config = dict(
    head_dim=128,
    vocab_size=39924,
    parallel_block=False,
    extras=['capped logits'],
    init_std_qkv=0.0277,
    init_std_up=0.0277,
    optimizer='muon_variant',
    learning_rate=0.00153,
    beta1=0.9,
    schedule='wsd',
    decay_fraction=0.716,
    decay_shape='linear',
    batch_tokens=[65536, 131072, 262144],
)
Each number is 500 + 40 x the weight over its row's rms, rounded and kept within 0 to 999. Layers, rows and columns count from 0. Numbers have three digits each. The size before them is the row's rms in percent of the matrix's.

# layer 8 MLP up, 2048x512, rms 0.0777, rows 1840-1946, columns 0-63
094:471506497459546487511527507546500553495438546529497491474489454498527528495461417568492517500538498569447499463474508484489439509542496526461546523532572523473486542540523463495501467501530516
099:531408532445434464470517455494507537553508506489444511579519504549542502530428552417523504502507489483570572454475444443555468559506568501508495495409483542492476464443470486522471461530496527
095:497509485534498520557504463543465451568465514461492467483486484508451551471533460458453424501455474565552544539495510506514497510523517437438523451404543531533598516446458484561542514516592463
104:494500491504541502532526468559492485542568512510551544460447478549454541503526501583533522426500495461503528493461470523519496465486484487551493498485557456519483446474545503479375476517492534
101:504540481510487498450490513485501557517522430486516478498501471483495466522560472479515437521453437486477529541490473520582443488475532511513456557522513486502398441468522498418489499522463469
091:461516479466556572528485509492443509476529471509527524543545465493484493498502533524531496537508484529497511556491430497569571497517551592496505518543539472464505495475564496488479503533485484
096:478445461442549526470487414498455527497459530558520511548531449519386497463538551389547435439555521483588474487485478491486464482538521518529458483530546539523440534461480568490529513525459553
098:529538529500504572504488437498446531453498456512523523546507527489478468540480517457488514546531565511530512493475480453501594406490520562489483465481542480504488578456493477484453498517439533
098:534419503478590445515458488507520541521514515498478533503531443482568502481501510533528464525532475466495535485511559472493494505485543502483490497505467484472504506471424517540475596510517467
094:457437550507490501528483499510534527529528451497512604510509423520475496513521387537491443537544519462573468508449523477475484546540489460472500508490530553508542437521462580483515491466526471
104:495464516465472522499516412514564544478444556499495571554528524443483567520492471512458530446551502459488446488507493459492529470463493524528462542532495510471457478504532505478511517594554544
107:450496491535530498585447460493553581532512461439481532472508410520480475492594459429463452450346489540547459522534516449538548531527470480503512492470457495537570504490522507483493553555511514
099:494473481543577500568461503515485497516498509504465532498499456493509541473498514514489507423429563537412444455504489556498492503489522455547438467502467477521492471500515570511490554504510512
097:536544458485473460496561437482497467472533543549517530558470454586515468518488438553429555504512528544520427524564498481510513553530506481501534450554480520512551575504500441473485496545505515
092:409463470492497424492460496460515511518511464481436444530561503480489447390476455547425473503462518540444481520534429530412530503483539442476496536524532529499490562513474514465463500518593506
100:506527514439526490449483538473552563499425566524492487503557507456458460599563519533607514478470538491501487479491536525531538406515555532485534453507489570487486449578473501505571530502482564
104:537482449524562522561487449493446510544549494540504499514473484467490535504478459472522510543492482576583511573484471531479520433484460556454496517512554492496481482498545520536556536560489482
104:486534460513452514454530391530469507496504467517563500468523516480461583532482521480458478477535471513535466560505463413483492542450469484455489538515506518460505453520485523470541500525444540
089:497509513472442470511458454566516483563491451509493432515594555558451459532490490459529507498531519487467473447518490543497467498541507508430513528527483528447514480516510587432559510470517476
093:512512492501466469485462374494499518521563525469510502444532536466514527546513555564435454573550498443526601440415499523497526537489476594519541567489477485470448491521464471552564541485508534
094:495508486524562491493468517451494512522480555483574494533493462473491503483483516556482449398468539481533537467511462432523485530504487406464457566389418497557471499508473464478518562525538516
090:443483343522447517492494524441488470410493505531475464529483541501549489525505438498454474502525544479513517457551462476532535503579473520501418462438420530557506496493452446590518450602526510
105:533403510510475500523479441496562527422520446568510538478455554480524589520546474506542511538527550530528469549455512538450513497566506534497511417441557483515502462458485551542514490498544531
099:505605539525511419475511430507479496424455506525444498445504473419531533475544470550520499451593425509441471556471513544546526503519524386556526508497512506443467533509475459524486434437481480
095:442538507503452469505541555474515559502511457571442507529488454444448515532510535532521513430498540492533522495466451509471517549500514438507533519490488500509551609471440551568538464664525513
107:488529494554463455426493426479469445449407485434504471480481512502458502516558507514521505519466485495512469498513443531554451523513506511518522475519546419533545431464490512557517419557467485
100:499439459453514571494456464508521545484513541493483457480465478523461533497464510481541480484482442530488495522473530537504465472509532518472455455515454542493484592443481518447427471543449471
105:482461410460451477489524449443476509513518538609481523447451530481499486564522514505459488403567529515503445460458564490530511549439516483502486481467500583430491437582533521535541529460448446
090:491515477455478483537512521532382525551531467532561487497566502484511434438498486493476529458521519493565479446443536458490527493530480542436516534466597519492500519541464518473561476582453417
099:499452466436505529451504510486537523511519552536421460493527501568539496507510417505528484487482490484568506428576495483597537498517497520468547491538425497479481484470453499555568469445523566
108:501477551536467516446475446474473467522508543471543486517503497517463516531526469480518506490452553466560493527504498503495586484494536503429508457487406554535562526559471526433528487521508531
105:498468434492580461497432445519483512529484457532533525518571541479526491431482533496495530438426412511490435502436544485553513502493558568577536444535567464582459473520469505507521510575470563
113:505513510485591530542525434565474451473512563514561506523537473495521516446506517563443528499528504475485539518430519448484493471479583467441527443529469518622532539388480545509512462454537484
094:486529519503523531468475565555498544541498504475534574441446458521511501499504456512457511439505488463455467458522519364530480504495518495544504458512522458473442560514484502450542532509486502
102:484512496514555508471497501454468491553543501513484561530606504551508569528418484478519510467487542448498504538499463486537542496484545498498469506549485535558537475410502484561469500421496509
105:485523501498440530522535478572486550445487481447495426568466471511464493549525511536526507501541467449553472481566473512511544448485462512489528393517495522502474518483545488558547466522482483
105:547512565467513484515573513467428569502466529527548483529453445500501536497450498428492456422474495476551476533553460478480479543463468431500545510593456473487515482483525512437491510556575403
108:542491471395527473467460517529440517508534507526456548520476509530427441454494481466375486552446483454546445471425500469599475489480517491579541491504414466521496495490509523430543559504480542
093:456509488480448439536468520502439497544507461509457459498544468585534496521578583454505526478506437515487528461482470513513479524478545485473505558543531516563515458515528559499489508550511504
105:481484531536534474486508512455482551494424554514428453489518456507530499519509525524489493524480445464520558504522564533433482552525518492508526495538516521526409539490507494508501490464554486
103:510523483547469519474442535512494529450479480534456473513532515511503489543525523515473458528501510516494438486535457470528489497485484471540545442464531457510543445535522501424491497473482515
095:487425534484481453438565547568479518506529521586549522430509508485493550512526515508509563473524469475495550490462478538514446510521524518427496526520426491462457477495475531531521529558529426
097:479473436483558543499490482412486434475521489528478491549478580561461558518510512526526493476445497548486446522477461493502540534483474534536477483423534476448492435522538436456476490511609497
095:509486563532516474517470596550392512448405446452544446542474459479479439578434517443536447481464468506504459504488546563467500471427489510469481525552520547495394508512505486468486501508481474
104:504446503475558489544530488476482501464469500555567453468435469557466452544505472486469495533495488590447416556463564490435529503570540484504576541479502544582460535479514462570546535411515466
099:469497522532541442520477533496565556534502462454539481508470566554530488508473533523405532440490535458553489612450505520516496546475471427550553473501465473527467491563417498535490526462555459
098:555489492495527472504470539484559496517453453500464570468526490512519451544538441510542450486552576525489459464500496433483522461516438504525528489444522489553503498529567547450520464446502499
103:526515357511558479504509504504484509533556522550557599516526487446480501517482534426444540467570507488475460518461511399614545548494466543499447522489476487524463458414487490460538506594521490
102:485433541529477489535536522492471485522484498489538507455553450552513447580479464484535524471425471470545506512514488417521494463485455528490513493523533461482403472411466441575488470517504512
091:423562471494562502493445549499464518523440473499447408421593464526488516493516505444513553544539494528496530505527492505550493531436427539476485497525478516505490526472449477464572570548473509
088:417509503513533477534560579509412523510523482558490515549476575486524478454542499488524524500454562499524463528522423430540487515541497465508474508479556509530562537414471511510500456503514418
106:547500421456389479408494464481472509528538454496531464490479493498486613507562499471449482490505524456543570464504551426528492484470500415464420506568510526562501493570491450529437500511511508
101:535449449515548500550509515473486480511465580415591460431588514565609474476514540484503476480463499554477493486505457443496537537482517410425502535450515523518475515515578495525456515502572516
098:467471444467463502531534418497530453548532512452465527534401402549541526446519483500442472512534496470482509528525547514555499562506470567561504543517527382539516528460542481443501497502544492
094:469559499516482510412464534485579491520526461498449537486508529497463421562558535480459481496460510551523446439510452473495483539520510515468578441563538480479571518548449483505486526535506505
104:467514617520445535557487516482440484451513541529484461546519571503562522453556507460542530489484590521492555457544423506540509536533534482536561487501447496490535507443518577425484506563484446
098:478506509489549480483481524491506526524534570512520437487581541484476552522472500541467533470481536458475501443480463485498554426467512539426474472509502558442460444475526499533475517451527474
095:476523532517522537530452442454445473547491590545590509441406420473460515475481493530463521488452508488453514525475583518511487527512461456569519470500548508553518461485507509538520441436507543
103:508532538480491474523553544463473510470505521471508509557524546479459532595465514491534548475443457493509454537518450510456502532549459506491499508456539461479458487432458526409555513518536417
090:448521497526514454551478490387581519518528534505548471570463530538486508483517498492512554543491442548525553505517502597524503506478468511507445527521500530556475497458485519553523492591502472
101:441531367497480500526500441563468475508444429449490462435463493591455518457475486510501474522548483550583442518501458504492513482555501527490519463520518497487492463458448503484516480551489514
099:459470486497518495574514522505494468540399500485448572476535461538460496541528475503470513488527528545531469498546564563476538536569547476492533547464638508564502512561491459571569484491497499
098:529506528563477510455468413596528487578509515520513498467497538484487530489527511492458548501542516499542387434524599504489432469496467511531503502582470520509478452519512515556458486516504504
102:524587490545516497547523522482494540455506578460524484511596469454545441496549521488519526469415486498454486570511464479504506496523611480501504499446416487464515454542443521567545487467539481
108:483523517575456518468465505481501569467483509501478487452538491597542477449479473475509499557404496405462546508536504495385575513503525509513530532489436504535509481449533467521499487506560511
103:530461533487454585466535499471519492525458494498540525483420497532476444456519530503455501500557475494515440550462498545563451507496525409439490494566500573513537574562503547469538503556476548
099:518490504530554473453539500472447463558559516522536460442480437520473528496439491496485471518485431518501543488488401528506466488521506601494572508484493516483413506496493516558562458471577502
101:488455466540510565492569500445540481421431480550631536464580538547525514526465485524484516460481515478540445521470575432600510539437506450563569457517531566508470440489484504502495500504548519
110:493505543533517462515531551491542516468470504544523453547444523393442497512565514528539456457574466477529471487499481506535532487488483518461466511497514589488520504457574511604477560516486557
110:562558440430458522466540477533483436540576534522495498536494477508489471535540489489449469518435489468452508530482484499482456452497417552485477477580551555470505485430489482543545459541478528
102:557583517465436486566496550454437475529509495471441546473463477538558519497494510502486482481561494529484463506527541554490455532466516512572554467571421498617577478483514453530508608447500424
099:528586461506526445492556504572549481505528478520473493512474460551484531548540481485498536466475481417489518589544490511511547533536494374480502482520442450529538464480481526536486553525430521
104:487556491484448500458497476513491502453429497566535467548499513389508410534517502509572532503526562481517566540478409484513444493497486514537497464475479463603422476489459502519472515541482596
099:503512547510460500484579486499548520487558492528530540432581528560457438434452497554442487514569527508524463469444466520504513504472547559484453501493479473496490484492470579480479473503466479
104:579499479473530476490464477577502504539534507453523510500480547480481499513485482546505550483460500504467465516511495551477519490433426519440480514539515540517546400502464495519509483515463530
101:515518573492508532436504521468504489540516450531501447542477499425478502456516522495467416528527469481501452487482501434547486449519544495532573530515534538521537524498476461536501543491487426
100:497483511589508544453517549478499499489510565507619517502558558485521483555493511497419493551504545471515475418539507478484478470458518495544502543518547517563494479503461481512549500497475538
106:529562483526417545530515458483474474475540478492506523537368429558500524468486501413460412472500492461488531491463492482491499464514521491475465524474466488494544487544516558463485446465490468
096:529533476497473523425594562494497445498509482463502486542454533517474539441453482512534494448465558556557518506484512552532541453429497477422455455475457429455517525531493468454512545469499488
105:512472464466510438441473468478435437454480492510550513515501554645447499472472507526484564496510488396532536482528458486468492495504472469539425473522520509503459472483524557406547493535567522
101:517499532497433486526527484493522517442476564515596544545509519501449511465540497606445533452517527499503563567529443537483487501392540437539522534565483530547555490430438545506481519494512533
099:495458485557458523461444538469406488486515488469531476475504534538555449455526476519582542508506508458534483498504490535528483480560442559449491509448523471514562420511516445586498433494511523
099:507406593486433496487445495494452482518505528517555484525513515415499509507522484501473497461487604449518495535441452497531445490542467493493477522526461417555504489541470468516535438526445428
097:466537526460523437450499536447570526472531506490443524535474503475407510464510455517547467465500527488483440463503430517523471516497481479538528511508441513513463462544611513531457559528510538
103:509505475555544556510542595591464505516535467494464573509506495465565470520497472438560538558530527415488515486511581463528497543515516409491556550454540442486477514483460513542504424422464479
099:435540525440481463503558532490479570601525499572463469473481523542508503508540440498407436513539465508484462514523461484460462585533623463490474557433493522498558468507463509508507500525506424
102:518494536529520519557558456510543504567457466500506603493499512518584500544498508537484525511482575488519501433523488466472487481454449562489482569471444442495534468561515453547524529528503476
101:428508526467524605521518462500514545552447480527496514501471439473536430476443508462459452514546476500488502511422416553472513555534497488489516463466427484463518513513457498477529440488483494
099:523551499487524584512417536512527482426472507551562484479518560572484504491551562496456499524562446502463528547471416507521512502518522518457508459518508517538504513529588483508517524485432490
097:448453542451504521500579403565482527541501471511455499548500527450497566529495439507541507545482491507529526471533536506510486515490461513451519505546440506458544464505451489472450466505491469
096:464507471510500500521447479538487514451498579438457493520534463495538557583457468474476489520428493452561484484501473497493551458591555503488567507529488486472567499430520518544469482465501447
100:535553534463461421526551493511493525581491459473444474546580476495597515434477522540518499527572553497485515500458474507527507522521524469480525469588466434466524503532541515597491463488456506
096:472506527472515487541577496478500480514492512543569552520501550552450460504429610526465518530520513475502555481497519506479465535510532528521477545443460421511477550454512478514471460552536473
098:430443475523446550513508458469457527473482562429515544500527491460539370458555417479498474464540479528440429503437469454478537493544477467531461495567522526460523488466485621532547432521545562
107:523480487514491542465499499456480515529535481491513482492464430495522508574480560523414535519518519520521410517470520480425506474464541503503506530509525554481505532455503522483473450473479407
093:509508516491485503512524499547583501474530387570549470508485507514401504478516544519534476453501500467582478563514492541515534463540497518459538513494475484507503458562509507530466458455542441
120:456537453488400488534470512468543506447438515623524482518587501513557512546576476456493528508486529478539526525461494474505520473488440586500488496538509497497499491552549472536563428510478503
104:506496471468528523476496531500495518496434484498548536500535512570486492509493467524457522517486534477477480461514463544524527523533501509513548488574545461515485441444513502519461573550501572
094:455470500492490493475542483540569538486483528475432481459470467555457623489482465462528495523565533509539513533543431477478532482555474505492535522440596453514499478510542465540499442483465480
100:549455549520505424525533499489438502475491502538607452459406520549533478560550507533523491501479502511499502535485427521484584458510475496533512502548518495518506548434580552487448491483502534
104:517452475476516480363495488444478512517480533465608535415493553585489463526526509511585519461590565484498472534494452444501477443526515472520507467480535578553532537463515492541589456459523456
097:481425445420468491438510510557590479462532468514529495434491467391467546464518504588464460466506502467425493482435487468485508508452519485506550492539468531528441441463512477482478476426502512
101:504483466533490505534566498449480484497484488579513452466508524475493538488547550459386446520552548527511462446564499436541414510520500534448475502479519405514546471465491519440510500490523517
091:542477539558423525462525483480438512477453600404458546609461538446456497528464458437521464479539485417540532506576512477462502577566524421460462543493498554496547455526528490615543470421561484
108:522499560522499530539491464459542533545469501509466434484453462468522472559466464453461499469544529539499467424510559451523487555501496552523444530502442503460499494464546539477553499545508502
089:513545412500527447450469460510467473489511499522464523536487533523464480502453603488515444441416595490458464453563510462525525558508493551531476476449578482557515522437493521463427521500514459
094:338494508460544508540449443445519485510515515494441530512502524546514546473480492528513591535468455543446494433440501553446439502575505594522508430523401515510490515501537570513505464463471493
# layer 8 MLP down (transposed), 2048x512, rms 0.113, rows 1840-1946, columns 0-63
093:551482466439471533490523461505517502500507490524510483491510530434561479555535472528482509505525452520466487485527550565512513533544462515560497544465487492510509549475484477499490491517508511
096:506527530464535558522518499501488508515522441431423443531463516465481454462505457544491564453410478587551436458489521510430495504481468528457515531479515507507491557450450520477508427516496535
102:536571491571521503544483493504513488410521511477575443467448421434529421429495528463451511555501455465454524490482525434440459456480470456449508560447521523525558530448452578556512460472465542
105:538507538574471457457521634459497502491506499505481588497593485518448553537494540530547580506442531442442482501474532441512491496499491456586545554502527504520541439544516471404516494549469491
107:568512479522493492501473578528568485458443494573500476510470585462500398526603507567475519497453502554552515445492436498493429475478517500503480496484524524513518490541481432472544548471473544
096:491504504572525458535493453490554470497449515437456438482509472469542512537568474554427467581482528502467496562510510558507502571516505495504503440513509484470511485509505512482500517432502483
096:493484515432458494536416432530520442513468499454504556503490539517550531510424510474500532510541472484517510541484486461454437539502504479450457505571508565508528462483507557554475512476540514
095:492440570425513492534495515434591537563462522473510545473499508463537485520476489531489463442467495500514492534554513457442454484475510506573499544503524510507568434516561554465491469498529499
093:455571579471514510509393503510495420548474535481472502561477477567465408504516574486500447501539444469520522401472574514533540494496446470499494456561496523527551520582554536470522514511538444
095:445509537535485482484394487535460553448472521514521558443535584400527467511519549527446522488421511545503503512540510547476508500539517459538520523371564510541466471442524464500514530583566455
101:395464510538490482443526532502507436517456607561515469469496476537517528442456458505434427511486435491501510543441473502522508490536516480505499442504510510506511457548471526450503407456470469
103:514527485499489451520486491479551574545543442461497455478528497512511482492526427557504493488457506429555461490536514511558500448483441497480487528427491435422532469553511480523525488479486481
097:522506497478489443502502513511539490492473469542506503528519569497499502456424477540522477475553536469547572538432558480457533511434515449444449452402489515506538453470536476578509552520482544
094:540520517512527447503377481457483532466495522520547441476508500490501568433489505526509516498471504528531472534474454469545548495545556502506550471528539554536548589492486471493560526514485569
090:506501532479478531569591515489412416503444491529477506473538467489554510558533449516522554577509523479521539514419574454589513576563395559486503513478452466437501456503545493512512450548509480
103:492409549504499535472559526502467467432447461519461516490475488477495478472544489532536505504459575494493482468516507532489486530507469423531498413504561513527480542610507551548486532567474489
105:485547466516470453482621579555503537492499484524498533540488521498438580493514457499494480516519524590482475532495579507492558510508469544512543498474512562483535533493512550503536442450567477
104:490511486430515488475460431534524498510460509476538490511514447453472479537517510479460490482540561536447470538438494503513417492497499587483481460470512399496479452460515457503516571455481412
094:503472450460524467523598525434565473404490575563550477374477450409527539497473586483482514510455515482522584528522552407547552428462455481516465504482497524511502539560507523578474499541501537
092:521459521514517549478490533479525562496500478455479513485465473540463558450525463452479427501516509498544479601540428534561486486432504505608520501475519522500474482437458486475423533548544519
091:489468462494500545529501526529492469508542547465508544544479491490496520570452580509531436488463503516539483445445599520489463554496562549484533399452514417500492558574515499438473486535427506
097:464431472481511496526578555512514455443463456483501538546508431510508550469534515592541481544504453539521528515515474439499464482479510510578524490535485506539514500483468551468509473533588536
101:492532466558534515566544473517513517574505496533457525453497502496495495496571459550526461488543494509530488501535469476468531489483416473513536507442501492491438523531481468501481498435495569
091:524479474472365506494485443519521482466425509500487492475549466562522423540531490484467444496468512421491530511500548492496480479478532485472530490467512458477497458500582523539471452493481483
090:560515458511484557543421471492437515501501511409493570452555492515518582543560477499464492603510494489544493509472526469456485502580467510434443494432477506474599568539506533451422503557490492
107:514488569565518517508495511564533577485513468614514505540595560496515515537568465466494468507466513491473490505575479554507457464488472592530435514489469515530458409545545423467594593522509437
098:531560482474457503512404465506496561490543496462453501470521571550461464474497501515513454474506573477500450502559487529515549498480521520544473511523521472449482438532480470551453522543553518
105:506472492468461480497493485479455544510564568504497497470444536519571462532508480540505464488457523619576449468538506468517481426472551442481464473457455475494554493481521518521553534526516544
086:498552469456524469499467434399520451535452465543593510545556541554491533503533539530447413542462519517481551491528476512522440442497500519569491505523524496437480487431542453467462571544501514
100:509452501510454454456530510435473580489528433512484518488530458510504510479518516499611545551515484581527483476521468540475506509533506513488435536542432465438503504426494490547517463490469470
105:552563482516489525481484547460520542426497512490573484528492402430555516557505445462475553580455477488515477519507546502488524502442517510532388434567478500531496535467454548442533477492510574
104:440456494500473431496495536505461507596502494491517502513526470493529513508505419433539482494530482507429410526494471522445436535540481530503528524452511475568483474491532462524488496516457434
111:465498461576473482524469502483480473530481494472509518494544536467575449530441434532456439563459572478530578516502518549461524489454520530443565477501506528482489442508466551498470496572507465
094:500514486506506514514483438528539503516493453445438491419530538518482518420488550522483496521502492443600499501511504493520525506573470521452525611463495563531541480497512509496546474495513549
100:506501496499529569447487549524464459513496437488478512447511493551495484536481553484476460468494534457475515565493389443500540487561552499483499461514455531496522498507499531442457577511508503
101:550477484499525564476448486462635512492485535493483430485450573522525451458466553533573586492504426476461520562466500492524529522527519520461494502553474536508517500457492510428439443523465505
106:396545534423496549517526564442523418506479526550543503523507488530515504473492448488445534552486514530457576583482532467467585477533503493480446489427491472499485543443506490479535544505500425
106:420545505506495537439512456518440471531495502590455509515510480572533435514451477534502532543516480510549501479534463555512504517528579490436543433462457472433596500450531515487492523475470440
097:546534478456508439451538471499547574520469494494493541477532528493444530462413516592461527475564540461450494547504479457492542435460514500542483508529552503508463508557533540468504501466539547
096:484450514481479543543497486519499465559513544490477502472545525503483577531533552499428499495499440524493449516450506531510448433511447470413420505450552537535486542443501508514549550484480508
106:578579512428454512467462489562494492474442414440535505448550547474478552469529448441473479518392513532446526461507454510456500506538607514464536505457434469548437526460521493506505519485516481
089:498468497507473515543439521495557510490558504508446490492502515524481535497516525476529465557553448485533472527507494499540393568512486433503506498503525487520555497531447565440527519568488587
090:539577564569507458495511517509431440464565463525512520571475490488559532533565496445439483465431495462542483568459480469453545379452459496471519505510517475504429566576471491525533563407527443
093:476548547591462519505519387401524483525517562527459488507493552527500484579527486535521555514476507544563513519538532523448442510468518493447489475445533469467419459472481511511401518434482466
100:558485518467528557472484538501487477501495381485566450517485465549549509491569506478511573524415528508509464498513478521497475501535483522469514541446492514582472516531586536441492457501560483
095:486528412550534507513525571551478432546506539540440493458540452482511509506501472430519492524430504467459443440456496551467467507555557410437474516481475483486515542472450491508471456511449511
093:504547501444456510536473469427551358504534476519525464458517508562488532525514484525521451520506512542562459495502519476495515500537456505495528509503556505469421493480477496399557500457559528
100:497439456449538496540547476544530473457551467489493429545479530545456572514481451510450448507509488490481424481533509496540509532558508508445504543492503508533502441436445463466432551427531565
097:494510491520483491556526489559508492474601425513565505426467470449476504507483500452512589538412431542474468548426525509444500529503469477471446507448538450495431499464492507492509439503542565
090:467563548517499538537452472451467557466524507551522495570498600555505415420467483505474455475549542510430463505531435476517492524406498495481564423485522594483508540492540534521467449458526488
086:459464471487533465483524549438496484485566530498493434473562520472435505526462557476523460559473515518572515563517434581432536534446518533469526479481497521459480454463458511490512488497559561
108:556526533488530490573481487526540478453540516439465513542521458485532470496505518517513486523505432536526522524589453527441512518465512546525482515528484520467549534428503433504577479458538479
098:577470428495472439437505506443507515479468449428477422522530506561528474480461590475520578481532535474456479503457521559503489474434565552453470489442529486559433471524587578530442448546473542
098:480510566469541462560509529605552418438534568495517463509550476442492557516523433512517472569464441498440520490456464514474536522552540423510459595572555451469445549517529458468455521525557500
089:532498428510436405536478529504422583528461454469493447599493474497501441471445434539440521502464487497508493571443515491551546572465461513498575486511505395417495423537547544428446533448435517
093:495515554509519462496461475502537535494489522480560493512463450478494469499532524592466550498554481537589489507408487503472582489492419503507507547424505469481515561516468494555426461472489512
101:530537451479541531535559469530544516458520459539563444483534577487459571474508489517571493560544443544439470469495547488525458409511469495513496461529559466485549442608518450524516522491496494
102:506497543529549505457453473489490456445463507479459464501450501442536571419446531484470483551461451514498495490496458492523515529415471531486479511551550506468488507411526517543534537497493461
105:504534512494482488543504505459502594514438500567481567471524522513521481507543533495517521538440527459438493584513490466450458529514490520519530581511491441485491456490478512536484551467554450
096:496430504523482536477476515542585507448474512565517492476485506444452493437554511538480505553471511525522524554500479479514469483478488416485487559457520634470569534504501577426486535567535449
103:498482524507502488552461554536514468463476540573469497525479427511489553461529527552527507499503489416462508484435511507509415475467511544529478516588463464462506458462517473477535427456505501
106:458469510546507451531519506479512480516565478544456514460496520462471537484551480489468469462450533447481511542526529519520556526438482435498511519480498449508447453445509514514514587521550474
108:494502507514492575464394509450597532468531558541477552492504487569502522542477526529436481522478536449467490545500451536463501431470496558505478509532543500526508530505493471469423575540476548
096:537447565464509534490502528554510475486520470530506481487461517505578503535509511534512486553541424502507432538482418526502542505535395437565467506511534523462473478480521522468440533536536435
108:479441493490413524453479492476505505613543478545522519511509579531535495434494543483505526503502549508493503565545438487386552500524479427540402576486480543484519429591584449565559529447468547
105:482511531515429476539480490505529443439513501466536484476509467504480528539501510574555594516436542513526534488486474523497497410536474507509468482468547524460481460486486537536451578605466543
096:519451468524490496427572529488521513500472559483459503476452530544499511535489481522450505416526474579543452487436560486538531533372536484514486481466462525481512507487425500512494517503523464
100:583456477524537510442462544481494457534482539483431547505483470484582511543466496558485548517517506499446530500517457449515517525496461545472414430476510512441542519484501469498474549493481500
107:556531524450528494500476503534576532514453497537502488530424539503509550473530542494562513517522549471461451488536464459543513539498533536514510596571511494429566475515455484544537546398506468
102:438481477540540504469521500512543513441543541514475498546489565493547464458498429534540507523509477427488564431484531500498557529525463527536481434475496520503411499431471486467492479472560409
103:546536450423518506504431481483557579547503499480511394449530472522519473467507489393502449485433505500560494539474484462547549438465417536463560514484584505476577527428482508465565504453479485
096:456515533556476540508534509488530544548475496473526592502494635512442570498498472491515562508522499428504504454456462436524636487563558475504540528549507470527495536537484456461530528522522489
116:482537497518502480451466491496529525485529517543518567493505574489531498538487533537479460505478475487558559467423416490502529516522444543466554458524505502545526465468501473584504545478507472
099:441490504507495507502496546480535480479503556535502504421543562471487501463473517469483531445452488530515524524526564514499496474515570438567451395487526537559494441455520518452483486504502470
101:455531531496539503597533406505471601547531555434485505545512501548514456568571412518499535474567465582476446441493553535504506512427467407537509524512425483454525448455496489428409525572511524
102:449461530471445519482545447504531526542519464509511499496538545472471450531548444436515516546498569503505421522479500433512530443458551504551547514486552478466520385498501506513479505536439552
112:468499521418485451517569548513586460382424464439516510497429494454531436459482561546493473411478533508450515461528526496440505530386518525470490504589507506534519490487459496531478524506490506
111:503524538517433573487460478476498473545511500492572459589485453524526460416520500501509520469539521543438553481537506566525569493488502440464518489547541513530552581449520563468518431426505479
097:547466430513515481476448504517529497565495501508514533447451541525430464487460441520468580473449529491523479502510496602497502494484568518494395536476446475546538474411518509572503571526527477
102:512540516542517541506477514523464529449517468554484561554403536550503541516479487468460462510524476522528432500530425517486478477513511465542509469464501410492428444488489506473524453476515480
102:535524489479522538488514511448508516435447520505487519551509469503479531462464488448507523571483527461509591495452503530499475497503481465489421479509535572457473493531575505453555504496444511
103:469491522546556478475589528503544581491514477484495471471534416473509520541509518534482518542493512560497446484550440491529527556470503504514461497421449493517505496428491511532545467502514524
095:554542434523477488470533554476544489491548553464437540512504443485588541492562457579501486489470523576436533501505397460469502480490520532472493568526448527502502501463470541522541503482538506
097:470552450495523465462473414429414557453509524525466486458482485506511446483490548488481551499479412466489522516511534512565538511490464517453517473573574471550512492561473529491467503554478476
102:436499478538431482506540526463534481507550511470563515510487529446579516531489531507435524521524509437459478506522482524440471467491512409462506457545531492532458489471482490493513499542504472
098:529514508478532536501531515524483480491520522451451494455475494524539464470467532509543530610551504493543430494507574425441547525483493566508459419481465541440466558492453534506519494434526462
097:552496481498482468527609509578529521456438545526404511545490461482551511425476496478481601471595477513549504483532524496478462499502534532505563472486567480545487468508502571497432554393481475
100:502535447568483496535482497553480532477564398540485473487419518426415518482476551535501542495526523511437582551466442465467535446516509547533420465520522534517520474409497532543499498539453494
097:528495459490536546518483549537556533455531534564472506538520537483483527398537543496496409460524516455517518563493497491508480467473499501484557473512462415514565541532515553550430450481533545
103:569507436598447474425466497494511474513473560529491541468474469518479563504548479492586481524522582493510481533539475438566530551492516468527446466546474540500497467535476472452543566504558549
099:522467520502533470484506497477497583567519555484526482507522529480506481482464534568492493452562474458487539508467525527503464557446396503549413503489516545525488442481496474494530516540467540
103:554547433538498530516518512522578498516402491447544441485466501476503449520458546427531495525524469544443493496488473505468500558443471600447504491471468493516570522500506485479504523528463503
092:448477481486547543527522532565461512515502534478475497496477508445594544485516508488468504494509600480508536536506519510515462524470485458470475469541510509534464444509388475451501463516483471
094:536531505485466439456529496457472510485443511492586463436487462443487532516527476539458526550462469602510426534461521489478534495483523523544519441452503451456473496499507500474480529550495531
107:479472458453475553515495523501489502523518592544503472508448589480404493529469496559490509498444499513491442499458450475556504475496529531539526577483542546503414507467490582476452431493518484
092:450483555455556494521477497505512480498484409544554521494532473575470490498563504480420546518512567518478433500505490572484522461521502461514467511520541536528584585495446476509412474497429528
121:509526515538478478492542531437401522413421439477522462547490515515548462529517512479416480554486597485538478490544527485462532462616500504523616552506466515464460475505547473497523480462478472
104:534445458514508441523457578515538482499553473474502510470531533490554440500504457415465503456518506502550409489516447514562477495554535549488527471496531517492486445386533493502502472495537515
091:538439490466497509518513464623492434519495519517493479465459468483523556553450498488522477448503502482515523526460451442419509528530537526482551562465558527573550530501537407476532506496442510
098:529518530534490518512462500538560518459511465495564439504427458537503476464498487535413526571512531487477486463510465494451484506491506505489434489463540462474499416532615486531485496484471411
104:506510492516428478494558566497531477526540496501572437584466540536460452508559492492514498519501460513461539520484517462420504426440512510457474461496500507494518482525545542579464505445502507
096:507495451622494524488498480501443485511491455417533548520428556610499441504424546508527506457541445578476429516551566563478500511501510557453452496526469461534536461601474590499477526553492549
102:454476516478482449511491455489590506484479517531494574500468525492491569552486472556510468442439546488486474550538489492474448552482486462551514470560549532563486527536491515544550545490520605
092:522524466497499482513529541528524528475503579465535452446441552503437506467518467432555545463446461500462487479518502529476471490549536442432520458413487499504507521512515573573547507499436469
103:513488528568474564500485505566453491480496490435430566442470551547414560474557532523482475485490489495540521528552493515514479514586487524497557434521541481505516552498492514544474479492496546
090:470481392411510482494458434517517470471452528536454522461474484520503519485471537542470491481463542497474484455518502486474495461480438486480504468499465461578547542544508586493437476528518488
096:461465514547513531514552554537455404496416474466518543500473477459477499481534539482510496538443491456548472509542556480490496466459471414555483361510585501507545504518536492503490482502506508